From a checkpoint of a small transformer trained on Wikipedia: tied embeddings.
Each number is 128 + 32 x the weight over the matrix's rms, rounded and kept within 0 to 255. Layers, rows and columns count from 0. Numbers have three digits each.

# up: layer 4 MLP up, 384x128, rms 0.195, rows 209-261, columns 0-127
# down: layer 4 MLP down (transposed), 384x128, rms 0.182, rows 209-260, columns 0-127
up209:141133141175172150135077125173122082178110215160124069159115156146130107125125163156151149165147171086118112180137160135146150077160105132083152129154167108158155130145102093144080126196124147128116098108077148105186126113124039117084110150111106129099092095138128110110136129117151104084163157074139138095086158050115140078088018151117134145150107143072139099151111144129144101118087
down209:122094145136154097148121113086112132125153085083088140191184180109107106119153085045142143157101089096135099115132122115135093098112107117107148108168149120119102166150166118170129063088068152150221102086107130184149168151144147172119139069127103088096088136112173127118108126152140142165123127146147122163091102153123120116159113082103066151107128098185088091138100132082125103170109
up210:102157111126143159142132144128132105136121178116096148134137101157117147151094123091132158189110097111137088152142122171161127154142116134098142150096140123178088131119140133125187140142112144162132107148049086083096127113121111111124138084161078134099148191134140105141124177118176062149133183096092151154132100163115123118187107132123084127134207123126142156156141156098047192132104
down210:138112119131039158226166137104136130133104097166132117140132133148134097121080103053099121077154132131131098116156152099160114074086146143088156095156151154141160175161119137134110161133152140103107092198113169178126174134132119157103108036062099149171134162077141179102159154131155071104111159150109114136104079084113115146130117100116095142123090154080114138074113145145083130082114
up211:159116100105136106193064169179142104150106088106092083130138096170097166109147152093142110102211125135113084076145127084142163112110124111102140175124124114140148117111106139126092131158133062115097103138090104111125144086100100116135148120085150168169165102125115148141164111106161095173175136119132106116122109096121146099139074136098066153185153114131127158139119148136108147111081
down211:151136076105135110090182103136109130138172135160151145102150173117107101159089130153123143152157092070151102147121124118137165093131085162192102105134043128120096093139130181123145176078102140100092148114118145096093125140131141093131118202177138103163101154115121113076115136139118126106112178155132134110109153189110132183096097118152140107156125126167091102122176065120125137142111
up212:072168123092107130144133082133150193119117124113100107128149130162115134114085057074105118136145139084111073190154155103101137100118123179124069140101121139133157070138144088128150136114159114128079150091096071198170125128127129135112084119117133110147146121112119120110159090118099144151180106068100206112082129152140161165143122136146098157149208138134211091176121167149181153126199
down212:104191114091099127181121138124075121122120144155100117084171174078121152122192154138135134115146125128150164176094145144134108145113134089113114092126139067120125110188145060139160165134201125134098121094125099111140127147190170165184151131113094144155154212103157101143090081169113141063148133066127110132113152041137107062163119135155171122084099123090154065197059157173138099122129
up213:135172140051116114133129107109145133128163098116101116105112138119170117114110081133114123170125143167159107176117133102175112143153108074141123118178166116123191142128138099154159132095166179126164138113113138144118105193087055180173142141158169137062159105107098113108045095156091127150114209106132130115117090130127135130160137114092121160117144140177157102078126066189121175170137
down213:150192036113135126121174110162150139107109105130108076161134213135164109113121154125159128159154140167063081151090094112140115162127124148120115147133112107111082115112191122129144140098133109099098147171175106111104076163132154132118159140103108147151000181088159189113094125149146137142109118099123133117093124121122092122122119109127139087145106134151118106141098094126057115113114
up214:188173101122107135129109140091152147158117188096117123101160120113110129129151111159180143146157106092155125111112045105133085147139061068149125079151127141110145126161186133202132078122066088115114107082078144139124125115149098148178187201096106160078172164137097145165209134158101111105099083124155082173149100085156113103173098100102115237128135068120150147130117132155177097085131
down214:091124125123206096145163133158132147064074088147145110060134074127181086138061172177158086186150152168127138062144175154158137113145166133138124194108139151193105069101099116117101152162077140106173143108174120108104142106092088125114098169137176112055142123165114093136082096161086199158126147105073149155078112123123113129135156158129125125106153159152148090118119095103132117111078
up215:113179111058153120133135124093169089140123104117093110180174146158089079109145147015098107130085105163178172116228148122139164138131126166080114113154109116159126140119117102113122152117145132128153129050102087089139133130145086153160158128136173158127134115164096118143116130119159188124145084085126168132129121127142092090071164178159096146092091178120139123108126103122151114144150
down215:121112154139120108108110096165128092110093161108083145101143133146130126169143132111074129121136143139151124135088113095134137093131167102169144168146059104043160133092198112150090128179159126122117117158157144162136153128133084120120124121176149114086113145155180055110158128183105146113130078143157122151147097115151177110152095128162146119119097112133086108123131088140195153130149
up216:098135175176115151090144176146089098155205148120055121141134108104122141107116142170173164122098155169165079142142085139141047051225094073202074135151075147129186129152181169086110090180171102226116133124118126138160150125098086160129171108096038183122069142111129119091100154141141155134144128118151135110131136084150126167211151156125180181062168075127112114126098115106107126098168
down216:078189131158146122109111107154087117128169163124096151152119167157116181122145162109117177142127124145112139142086112110090166164133142137041203158140148124132065058159133121135138155114190171186165128086179122092157120100108176185152108133079118097140052112095116171122185119120142113041083160125108137089071158095067153099131138181133123148142063123157128087171064127082098152165129
up217:120165075162099176122129152122145057180089146086084160087112137122168160092136126126057108117156162134128134169119166129081169075162125171099145142105123105109134139122128123142103094093139111153137146161136055084127115156118165106078116128173158158116120120168108173123095139156111150103189102113131159095108095139145124168075122031074106146140207093108130084129082186127139173131140
down217:099142184149131183169167091067194183104139152075088119081108134139138134123142134108153122087163130144120076160114140104120127207125124161103190166140138096116082107084131179103207112116165149075156096115156141157141118097155126117104106149098173139144163143137075145145124160055116136100176052133134170116104092126100156181126119126125148109155129095152122085129097143136185146084139
up218:187123138120126152115124153158154219215122109101158157129132137137106123108128141092083155142059168149093149082163086122087116120086089124137144082103071094165159092158136146159076124100182087118113094117157089210125154089132171127096190144132156136151108153182071124174154082110142124151040118169148198125156176124117099128142098152144119124191110111078176129114209117141097121186064
down218:118188117145087129111182082143096170149137084136138105110130118127130153152111136149133139152108171106152102118173105137169123082121134096110073160185062180220112090147064133093133163156112138150094076076111113146122128107136117101146135160138174158163092099091118133116161136065159172128119151142040108228094143159179116146197084110111186114184091083167097150115168081103132116097105
up219:122150085124116167154096153133101120111081140122134090069122092164150102103117128146155087170076157149071127155096087175104033114093132075086149154136203109116104127126160118139147161115159164151106084111105095107113111123115155131088238094129105147130114121168189191112140108132181125170121097118114104106125111147143149106118135136159112074136151132125106185133117168159146156070077
down219:101109182101100157113092137126111189129089116151138192147119090164051078147168101117154072109125139117059132107113133142183098163161074122144130097099130083147157141125152108117104111131106109107145076113073115056137133110106117169179123117105116136119134122132131144135102136115070125166124069140112115146124092109144139105147086180184164171149091144137108106175123165085205128150142
up220:153110151085105166153138123118200128100162083161133106131092114132141104088168174096100170152132089212116159068143098107165102123145067174098141100169143133107129123105149197122133107142118092139116139128097111074134118177140159081139100136157139119144242136143237150104117090139147096118076129124167121087209160110122123129131100112071112115145151148141113116051101146058136155166143
down220:119148174120070145125113112156118100105101109091133143099137083135184134106147115172149111122101135158144124154152097173118150105053139111150055135184186123121146129100113147150111154110082175175144119095121143170107076163145162142149114188094173123052187111116133133115142148163157124114114143131171098165112115122134199104099107151137161117213129226150179120098100135101112172156124
up221:174164141113167135130115088145103108088113174119122102135144078161125134089088122099204111221134136129100122188173152178140110148138178133145167148117118131180193068137126163129101154128137149144111088166142132091108166118165148047105120141137085125134149121153155123092136079127157103079126109149037112138069153141042149094107128101139155168081146187160115096175182105068119137102111
down221:058142147162129106129117118143114171134137072115122090154080148115122164117108192146090134087092146134098165079174037127145146172084116101117146164147146074124096062126085151091084152083104099083098078130138132114118148127051096112149174128147117109110091118222126191127151069096154099111123159120115162142140073083166149144146120166126120113157168130129110119135108091142095141125092
up222:133138101147146141116202055067112119049164116192132125134143094115172140111131101170215093129135110144055091222181153125109090151139076139116160107188148126092122101146204129140118129152121129139112161100108161086146144155149123122161102113083137097105134211110122132089157202104156074138146119101120092185143125063076133146147072121137123116087105150087052154114091164168081182181104
down222:222139094126175064077245124092087108131138140119142133096106141142068134116081151143135105105165217177067131190188131037117151121123125157100125110172174155178119184133147103106124137136091182167104069082073110081180160124147162146115094119120127165192157104141106047079143081140149119141110146167150164228105079155104125185153058121111141070080096130161092123160098147093057131132129
up223:159134064168166130094190072133152103120169108115123096088161089091102156136149142127140153173135121090105212154166102093152113118119130098174120103172114096091111136120145112131105098168136141117147095110099138100065134062184103163137154071126125112142139145135117099135130184120196155128149132103156161102162094115148105101109125135105117139103129147133136155201134129096126080105137
down223:121104151091161091177125160149135113151084152117090176172102090142138182148154126115174137109133176112119104107115164144124116166146168126113085128064137160161142129146105121069176126130134144102109140155163098096154195114106101122112102153105179138139165113126109122156101101184137136137101116110129106151151121135147144137111107132148117131153079125122129093179087125136125173129152
up224:101104171150135150126130212139161096072175127140109108170078131139158134148131117125113101163088084165158136145132109192106155100126135138119172154165103097200158136122064114123154072135140126118141102111130146152147074126164165174110127106109083157155111157152061156133129097110187112065114131143095100068121112146078103161112090108125107147163063132094129120203123120057121165132086
down224:149143121156129185111169096073135067103133077072195149201148161133147146116144108118128133126188160064129122168115119144154140116122161131124113143167158139127090191130097149131149113113156203107119113109076130090155142158201137181122120130087176163116071156139170178146109117128117149093082150191081161100147093117157104106159081167117147145061110077104090163150100155139113088169127
up225:057085100070157087131238083112129123115092116147153119168109138139122114129089146158051152144104132149105160119115195107134139086180121157098124151117161117113121048223140155102120124090141107112152097131102170168175116096151171152120145169153183114139116195104146165174125128093120130124111135088168085054129123142105174097089159187090106116148168154112134086147126161140149137104150
down225:106137153089112132138190085145123079117175120101131175165174081118072126157135129073157125143078075125133097145143166117135104065118128129184167172109132137088127209140144108110083163071083117163136080082208113099161134185236129093087152153151137190184091151091095109150094101127103163127128155118099138169093138091136082082108148123153164038148133092164127076109126140085133159113124
up226:139125123147085137158186140098143153096145113168095189101133115124121123141093113134099196170106168169076110164105170081142163158183124139167129069134104128088143114141124169099136101093145135136149124143167150130123149166154106131122124145108148109077123124082138129110099171110146142161066160090138088105108080106108125131114122154099168154083140176100157146100170138075125148072119
down226:124108107130160150140136118207147132098108136117114157117180105138116187110138094067122062081157138148132160099127116140082183131097133172099125192084161113140096079158139079132116122162133147128100147133154149088133092136160139114123150118134122127139119111112116134160174109108156102108179125148161132125145149123131117121150129144152133063109149099116101166144126158152116125135180
up227:204147107185146158135117146159137108120143175131150132157109122158141101129083114150131125134149103155125130085126181060156160146129113203133099226080080101134081097094091135093135113147148093096146108163170205159135148170167134130175152074138107108146142153123155096124172126119145149118176103110093127157088100139025164159184083119092113182107121181129134094112095173031058137109104
down227:105159164178171151086169156173123210154142124153124167119147044084153108215142110130118119119059190086117105087118200112162154105183121142095109147131067138056153155124106114101147118083159113089084135091148122153051105126094098093205116122129115161176183109132101098088142139194118126110087098148147110202173083157136120178163103103129078157139117126170128168120134178130106100088065
up228:132150143145174115088202124071126112137121134190166093168126081168142160100094137178181101139173168114142091132147130111090153084122117138146134055143114089115130115129080103142127189152111101132069154103155137201201126149159138160139110141068159135118089142131128146069145104167135154136105148068070101117163120122085096108125095106131172118125113165106177122173134147124096065138094
down228:121167143167176104151060044094138164139087116146139174138105129121136164085180183094055034172141126141155061164083109055125169096155165144126142140152149133165127175070109160102074115134106143082183110117175120169160163081171121136097071058091141156120101124151110135123116144143175144112083134138076118154127074134100121071201118123139117121140166102085101182121128098122118108153148
up229:131219112119074152110139067122122143080130101163161111104120147122124121132165156146135100094093135144152159119167118096166115096146115092144138125148153105153162123129096151204159098107139093124114104131136138140113187135060100085125154113086132177164147106115118162091097118158115083109123111113149203089149157114101121088143116158154098174105082146137116104159171135134161137143107
down229:174094095128122164120120097111136110147122152128144155073118101147128094108116096144134067113122127093159147130128135095200116171125139090157168105099131087122135138170192093147101126140098142117131132130147128097085122162149132124126070142176120131140142124174124172141160143040109165178114150068110153101100160103155094201110145171140165052138126137138113141083162099133111072155141
up230:171227155128079125132140062106126096141104118172216154131191206062087178000073122168177110090134083102110172095139150193107157132099121159117147121193071111128136104173048092154116113107137109121163190108157121121207136137160141123136077134134106197136174127137143177105064122118098104130178164121114081131121154051119103135070065140128135109061173186094208099164136103114125145147143
down230:093179143168155156140136133126148084168162119092098173169139150069096112071130107065114167202155082161094113150062153158171101136110144139144146122180214090141064178165123164140117096090136164188112149074200150181116165080098125123124136109120152045141123115162090142138101100113164121127133178129137140121131129108057101101085165135114141129097182126125075140188130127074140108153127
up231:180065141035139131072114142138148166111112163108147091107162159113112116137119116168164075192149115116140159153099105112187100154168147114153115145094114134143150101114121156146128107174143142152144129126115070188148155113115143109167176125117104212133106085152094127152141117147106118126120045116146135173130119124137131093092132181130091086152190163188103120121089080156123138104129
down231:117174117184116075126130158146079116128141091125130177119114168148103161111122146079143106121116092116126125105162088188120087121166100170122158020120169193050123153147099111130133159059116117207144157095145156141117142099132159085089098114139146108147129131095138164181099114121161178153142108105043101100108127109072101081138105137080149132109118112148149112136107136109144126119156
up232:132123094132137095098133195091106134143115105083147086138168148107121137110133145137140110145119086137128139098115156148088094071132154134167121125177180132113121146094142095188146134124132089135060104124156144165083081127099115132153139113104116142129084133113116123182120105129144184142114168098141124103121142123140092156105106108148128103119140149102117122115131114076124106132098
down232:130096092143126166101108092149136068143175130157095137141141119141148155114107155154121127116179146127127131141146112149121155111116139137107099163110097084094109134095108049142125121148133148121161112139131095160111177140145120119145105106136144147101132130139124120096145111111137071134132111142096116173120144133128166107129147111178112098061102116163081162155112146123136112105113
up233:130176124156149162114176169120082168145090171148141166095148151119130107066125118175121088148127133144195105056048153172110120159123144054146090078131101133147129120192158134156158093163154099123094145085092118155080137161192098147128109158118111231174117179144119197110125104131165172073096132110196138113131109098169183125155114088165115096091210114157184110135102111095075106094133
down233:062093026133123176147149140087121114131103074114096114189185189162154075070049132123137098092193118107084126112095126185096159087165107147133146124061055134102166144087121118120141092162173073151232087207158110149157155184142136126141154175158104140188142158087153143161109171120069184143124102115139153138136126125101135204114123085128104108112164135181077098140166106104126078101104
up234:120116026160085132144118127122045162167170198129171085107151131090122092143117129170209095119117160097138164115154105106153186117135098157120194111164107208091093090106114157143113141134142123150121134099139154112175176082108174175120131150098141112135126113139095142148122087141141099084157121085164100119134128097135110065158052137126043160143100161104160126125032125122078153120158
down234:119145108190136152177080148136212159132119156165143164138099177139126055172154120103094165184092105055027101112140170141136179161136079171123162157168109103156103135142130156228172144139146106155110131115171126078121152114255084152092080091094119138107125118110134107131101134097124116130158138199122190008067126177086104136142121129085130153077108173137142167115172045177121155098105
up235:189126161169076136137149139095145069104123132167137079119138112159114135111134102115123130130164154139091142094210175123098107150156134121111127123153130189149138141144081123059138129117118107122133130094187118119138145155124135045128166168165157182187093167177111135166134122149157132133141176153109106123138136159109149145130108145106141141086152157060122060137191121125091130148145
down235:125155108086142131149073134097095110126155148096140187106185104104159114144134152153115106103130139120127133127115133141128096120139167119091136189115157087170101147073094160161115241123114117132135157098150130146138130117174119104134094161101148100107133148158122090164159080093154098069123113138159050144095136147092210130139081091090131139122173154125104150114176092114097160114126
up236:121165078064185133090134127119051077121119153129135111117122106152152131142133121154056053156126141140125101140146106107083166145147161101117143144131101089147135074146096192107137090140201134168126189157117139063188127182106133141153111140108180099130108094197123134162113179145163117109136109124169146125110131128074203205114098124122105162198139123085115094087082129126094098139134
down236:145140115145155170161116206139131152112088158125109175080144147075166165120099158079133072078175164100130115165092155108159122106072160091109142118105141176098136123123115085117145148116131134099094099115073104059122078128097085125154170138143154154100080067127123150149147089179081123134110076174164148158145099179122136140163107079147136130145149134147188168138123145141199113078117
up237:145121084100119165189085143133131121118156097135138132126133170144151148108118091077102154189166084158171134191130138144079141124155122193126110141128067113159102135137166146091141105101140086117140204121149139100117118164086141142150087118123154130132111128108144150149129179155112101115136139129096142132174101120180147115065150088050153116108133104142143158152158115157087109125167
down237:119050121142100126102105115131155104127156127130152144078113124061126152145125134161126105126115142176137116123098172143084114134118141124185153212165111178066153096086133148132109141119159118080176104073101129116136097165098119111154134144114168096099141147061132125065142163145141166120145136106099158117094156083202153129103097157162096144131140142143121093147137087113112095129157
up238:161131138074199079161214135146111093173139144110125109129157115107140184108118099103163089094136126127117123143125109134063129121093175099125170097132115105131135132071155140144197139147158139101102120159127144165169103160113174081179105195145111144159151159138088104138136170175183100050107174101102150194139163092155073094151137115142106149213169137147123122147147120171127103143146
down238:135130140142134131164122113160127143131072092122091170176107161148110100104122093111096140129094067146119105147092094129178140166123108080152095165139079135116105163096106149134112177059101145131092130103112134175104128109120108130188151109081104117112147162148089132092086173154110091167095144144165153130201161182091118131108170092094143142101128171126165151088121111159161111180116
up239:079068126086113170113105110117142134152110176152162154114157114117118137170166091163152102172109122132128087156138176129085112106109106132108128123127199105137163135144107138076154191065107111162118155097166117142131128120132142168146099163146085122146103124112117049144113101118167103102112152136122139159116107157135118138131114116103099111166137066137138142123107172127116092129158
down239:124064131134147102111197137126122108145121139110128123096107103117128182119140071093101123117141091125083107107115089135094087130106157128143105143079073159094116136155142116105147079175138103137083086178165120144020178104131083083127147170141074129138077131123074139146102117188163149100141156118169075101077165139119102148167146124158148120146147122120130138199063184134129073057156
up240:118156164083088090136121092143121116155110109095166100128113190114163123161130156113125139144135128136109124123140141150197119115132099118097132145099104086129155097180155132156081163097126103114122152176089100194123152117169102113156097120144128158149153147073135086130129149105121181120133142065114135104113112136090148159119134115129146154131128140110109113134160152164133157080171
down240:134071069124116166141088111124126156125131130095094171143085126143078113046078097180100167088172133127083131125056157130149098112125099082101117110118108137174085115119135113145131115153177118192123133108162144141138184161103155126096108124086080122115130107106158028154143131136115140131146135201179156130093154091144103109086161126082126153089094119077162089148156118116095138143126
up241:149175085118072098145116177132114085161184170116069122125129193160169116179084124123150057102152117196138131121134110180127111106077142087121107125156110141114141157167138117065199138165163089119144127175102099112095085204146072129095156138163123179069101165124101146091082081161111145137097099125119144097126097129144125120065106135112110139152083128126153119106087163097158105144037
down241:122124123131144189107140096136108123127062151140100133137159078084171136129171134170103116204123120121066132170116140138129155110127124180145116143097141128097134086047128167175081145123093120129089134112128112135166148146113187111144166118144116111136141201103117088115134191078125128101150145137138119136153112133088159120104141128139100111150137117096086149121125122177127137089191
up242:125084094090100181086132109067112110139087119084155178063202142156181141120101142076123160194059163124093139136159168132049186088175057161146114115137131125096144115110157099197161114169177082148159127135172124051150176137127152164186074131173089152162157168150099143055104128105106154094133130053141123064094097165065184094163143158133164163126180085136121135096199118123110154069162
down242:082089079154064127103030185111108130126128086144142088118162142132165062106180070157069125199088148104092155195065123111157177157137171176116057180190056056103101048099191111078062157159160137115213117127190152130160095101126105148111088138157138110138131150188136096125162114137157084148112098088126135105157141245176179160133142178149147087141132146140113109072145198125183178103133
up243:178104116120118111168131119140099101185073145103104138126097098151147131103154078124104121080130177084108100114167085130150182043181145129086048177064103092135097123134171153156125159109170077130092122107129083158105118080181151122079080137128175161134097119119168116129116113123181131124226159129092136152163128115162084116123112123131160124183143132137157124124124140164134143127139
down243:188115164144132142096089129102082120144075173109143179102078134121161099028128087154130079077125164122185148131105129158119128095181116132155113097120162090129127126070109085121143130174123149029129127136145125183131165111096107152139130088144111118115098080096093165164149202105109165214061088205122168134121159126174110176173129197075134145053111086128119152096159110144146135103115
up244:195160176149072144112127103079117185068108153135129109119163080146134141108109060091147134148108140159150124096176129164115136166125133158131131130066103125123092129110167106089142143208088139136112139110096131126092070162114137043110178132090129184090183067169115092085156137129135165128166108134135079128151106111176197117129098063154153039143152102112132159137213113161161114148094
down244:150041122125084168143082148127089140150159178093147096088129157125054099136118140127091148102140140091150153083148073092126105134133137125131147096212153138136139123207134159160133080108138159182148148128113092106193188155084092127127100097177116150075125090129099119148123099187152119117168131086147137193086174056141124106137164122157138135152042157197149107153115088088059122081152
up245:155142078105130141136156150123155135118169155122114125106100116099079065126098142117112123186129188093144110143133123101136122199084157121128114130116093150103136053079152147062167139114121154160153135121189102127135114130148097129141134122137127126130115080138191143207084145114124124127112117202161103113092072139137098105151155152130067126067169114094151130150144181083133125132119
down245:112164141112098102134164100156085152078113099162126137092074056157109115131056101100140081134123178093126104139121157147127139119103132154178106114111185152113132195130105124075105214135116152153069114110144176118127139026153117154120131199138150171144144132059134114121184126187132135126118136134138135159112105066138114142191117138160095152088145192109132083160178116092101148171106
up246:147099108115152128104085137134123121057178199084086137114166109106072145192152153140150163131152137124174123130126130132071143140155123091097130117151114120097101105122172173054095131083056105084108127071131159157126156083127119111142146125125142110143146124101194146159163212133178098174109138104144152063084111106178148170208161029084082171142179107170178109151121106152132146104141
down246:136128120109181185057125110130080112170097123080079117111144102187086150081137131111147153128131132098176174131147109106125143161141116093173127222160056122172149098132155126092127111128148086141113111129142106096125148109138119152121079156141109122085119086101065130081115087088080138125125161126106124118104148114137161142097186117129177086069150139089177135132033198130151058119107
up247:105162142172189160107157123140166139088137129116090072120146058140144078075162106134188078143129053140143123148132146181116086167127152125131157103161116137145162074096088095134145134130154198097145131098138091186185146130118128156112163118098120168122167138101098169142119118104097123169129171084115129149039097126194131087101140148128107140131168127169111088154115127169115131090182
down247:182108129126062141129089164178101138083118118170136136097095058077136086126128141103157216114153148146093129141116096144101132094144141107135108133131123140155080151131068132129120132161080099114115106136124109090110127118078155122117155186146163108080100188110155126160197109145105144112116108140145076164119124157117061071147119120124121140122134097132086123116151175068102123088196
up248:111116129096066117139130161119179167100137122149105132118072172121074080166132111128172116160086119119126190091128169130131096126113125186144073098158117112183126143150086146168110119115116077126115060152190139122101174141132096108196144155197183119162165184124119097118097117111181135084130072088120136132157177130177116147104095159107119117072084120147169089060159125052176126140173
down248:133144145122164147173160083151125107139133142125117134121167130089162105092099091184077142105092111130160119139142117127058100151115143120115153090142153129176152148128111149051175128112111117129126101123088123146076133118084154087108093085148179099152067092070136133139143149172110142126176186156096107098090094168120133110184143104129129095108079145047138159119085184117077149120113
up249:065107112172131181155152136121143085160127149183111069110137152143119145165090108167141113140060093080131106114136136146107113096116055057163109132131121143094138109114145121120140113110121130192178143104109081141173141177173128106142123147150078139141180102129108104106144183133103126122111139095062157109087094163103139157115094128076126185164132135099142142137143109119138132141088
down249:216161078119107084166120099116100108167067133120135183168115112135024072116104145192146166158129067109135118088189109154118106109109133153143120108164113085084192077201122115157121118145130150126172111123039124122097098149102092158205120149142135165092091121144141099130073069096151100146080115144115090117109126031069103156166096132131150169135195108178103107104099068121138132117128
up250:125150092207079123145142125120132066185123106107132125162119128124126056128154049198139119101185108116163116161120110092165131173110152133117123132099145114114137149133196110146111099144082079126143117166159158159102104068099164116100116202158157154174084160139162097164092191103144111049118148097071091155122175167118164105124190100152149153124124077112131101108097094170161155174145
down250:163065117137160116115165147121132170113183047183091108099190107094146095146146138079144124084128132144148135082117133191130118135044196096125089110176121173102091155132087170105163152153093126090111105158164136132156097165133159055143110136129104149113142057152095162079139072168125073136124131131126103112138163139160114195142161113113135107135095206152155130157168138090070112125140
up251:160067155126112092127091198065134108121133154157161084172087095116149064114127141151148094137113171066138141115129159200151154137171105096120122122088117124147140146162104118187054124155128174105167133134074146150078117143149158130137139148154195147102138118124125068160139179161098122096135172165106114127063158132112109121125104147122117114137137160102089124120071114132178120067122
down251:189181121106158153140137150129151105152114084098090150146126171110123135145120188098127166124108135168145127174115099162100143163125133199087087110221157153132117172197083189181167097147108154133151125044125150133126082087147145152094123073121118109125128167203155117065089123091151168085172135098103164130133116098142155107120146107127130109146135039136104140143173109120094116113135
up252:137159068133137164162110146135114227133114091140080077150085125105116093144109063136150171100138167125184142101076107099113209164070127139098150093177077074133129161174128119170136080207135090139099150064137173115132111082138129097149121138157182118178179100165124146135140162096131091094108127091168155160098100155088115077176108098104128106154126131152075087117123133109199104139172
down252:085142073091117139106118140107158170157121181121156069128147135161123076136174131139131117180074135173105118059137149113047171141158063132134112161156133143126127104116157135132134122156112131124152146126104073095117134123099072147171167164124076076111216090097124104072123084104167096105127146103233197191124093114117166117106118100112128176207169103159249163119128192129147127100140
up253:082152131154087145087065147105172172131161172104179132107102126135147109081142127196177114079122108149138183094091140076184123121126151124118123081135122178101138020171142076110118154118125141175171156099133136170146187134140118104126118165035123129125171087143155124130134200142097111152134168091124061108102147170126178100119106125090137145088131133118159126076164128109139111166163
down253:130106131093116157059148076150114142113079181157127168143133164115099129116117138131145118215159134090091118155147113155152105123143130122177102157094121133108144118114101206153101172163137149110120130124143119133192182136096143112087154086201138140115132190129110157117136126115154146125107124213112151161101165119113106115122120142161081170134164116148096155171118134115113156104149
up254:172160102129136142088140124126108100155064131070122121162111136179088121135118065096142117138160105147102119148135103157102117111128188127071118116103080165083078209168097164132150126186120139184084126112131211146085101081172117078184172151111181077204132125110120136128081188114098119145070096195107153126123179124113128086104124136131090129121211120105115103166119140138116152155157
down254:161139102088075113123123120154167181173143117137059142158092176159138156133150111086103098087160154116098101097187135186101084123112165103155106097139129183132115107113053075148144141138093125069127154141166147106112101167170103148154193108114145152104158065133130106130166140127109146124112110130151174132195083146111149099147120113147160086151152174147144168161114070059110103187108
up255:132150162099118090139091138115135100121138086132129095113150161113093109117094099120144117092141101103168092092148100144088090133075128138096098086118106101127128162140143090089109159141189133159164188076149115145144165119166169159114110109094122133078099152085126062108122147132110117168161088101113153157163153138135119174187097097115107131108138166163120106111106139151125099163135
down255:126075074110125205098116072115111116154140149102130157195132133152137154139127151152109093204103095125095153131147119094110142132127151123103166124130101155101144095118100104149117124120134125134145083133090079138146157121127118152103118135161109145097150139112128099123101090134144108074166114135118142179139131115095166148162189125138097134179189081152127119144128148099125136136108
up256:079128090108140097193174137153110080130104153076171110163168100170194114154056065153052121117118085159116173136149095036126152104162128172121149108093093094170147176115135121097069130111152119094093134108110108182151194147158154098101111093153141129064137148136108104167121122183049058101130133168094134085208130160126122141094116160087145132132146163089148103134105120134136089133188
down256:104105146124112147175091123146152145150152130138135119140133152155168120122171092153054128151090114224137085132062060174160092128159133122178136089178137222156112159202113132144132096125068085111131167124103152138170058087123123119132078106169128089160136102147083132103144138165102142219137159157191184142173080118214102103130165157076121084132151141132149140170072083117126096058144
up257:116110106181113118174171153054162104103132153190175098095130128101126110184080075112151116160173103106145137145121212133117105096133167112073179090094093107123129147078124064097139192124060145096119142164105118113129139101151166166158117100080161094146141119170116143095131127138107137123199102171151115095196149093117117113138080103153125113165165117111154116123184155111101119104091
down257:156129123075119078104105145138156122154097168103115169119087173147119133116153120133156111118123107131167100123189091104148143073155153116067139112146101174130058112184068160089200161171122160108154126169147091150169208160131096133098126076150134134142119089081071173167127150117147130103129138142091113155061113129144134094145144085091137122105124140129149141086138103167129116150127
up258:160134123121116132147136153068108200166102142185081144135181127068053116156140106177066123105152143129152161138101140143160091146140148216133091148090102118099123150124078093104142149152140113120109164131095090105158105051184097155112103120142093171139161105160118085198155171123114131120158124163081132098081101142147144120135156102099062123137153084120164093123114133104162137158165
down258:086104122103088136151086144170151173111070129128114131117156167150114095187090135132139126127073139145097129141102075102104140104144124148084126119101088085146072140150136124146187192200065139115128138136134113130082101123152175075143159132145119133151117158142144184130097094154111119087109103148169128069151186109107107142128201119109087078123085113154160138114130171138108101067099
up259:144092083184070135159160192112100117191109079140132128145152124102180112153100144130120104156104133103128184063085119129131139116129145189128150145131067148173099130145164154153145137172153063135092130064098140111129152171119125143170153144167148127134109099135080076103157126070115096096245106144122115162127155125181098076108173085111078150110114122113112127149122143119129119149145
down259:069137140113098157109095163138104120105172149082140122137124140138133102102105088136147124166140108104145141157133094094141170108204075120125137171071142128114109140071118156070096141149129128201118129152172136157111120123164148142110106098080063176085113150129118231121107151093136122162076072161104149136143132141129136120173103156123152169161142153134080184075106169112088128139183
up260:094103157125170098118126158078144103143100117075101178171135136156144149108073111080186108123119146120189086108132098109093138109231174145093127107144094128134168097106170132060130154121141096162136100120136239150166149107141129167105162101094179148106122169223177151116066112079122156149107137122120044093163066123120110134070135109087078101130188074061045092171080182083185143174167
down260:151124096142132104135144101115128101108050151120147109102155046109154083087173164193107148137143127113154070095105124108173168145160130126216099109077140126088167162124192096194169120139083105097157107067103097135152063161156124154122176178178131091115099137121146121124154140146049121090130120137132120143145112124168118167145131110130129105144116122116148083139135193194188110111095
up261:126147087095173128099107212059144142135108086129067090110121213172102132165144133133117200105087101190116129154137115110108066086104089120133175172115110113157110090133167165145126176124154098136094143176127123160093138152092148143132142105107146128092163088070129080122112144129105142126121121149126154080082118154170155129092090147099103112095186134150125143117160097135101104139094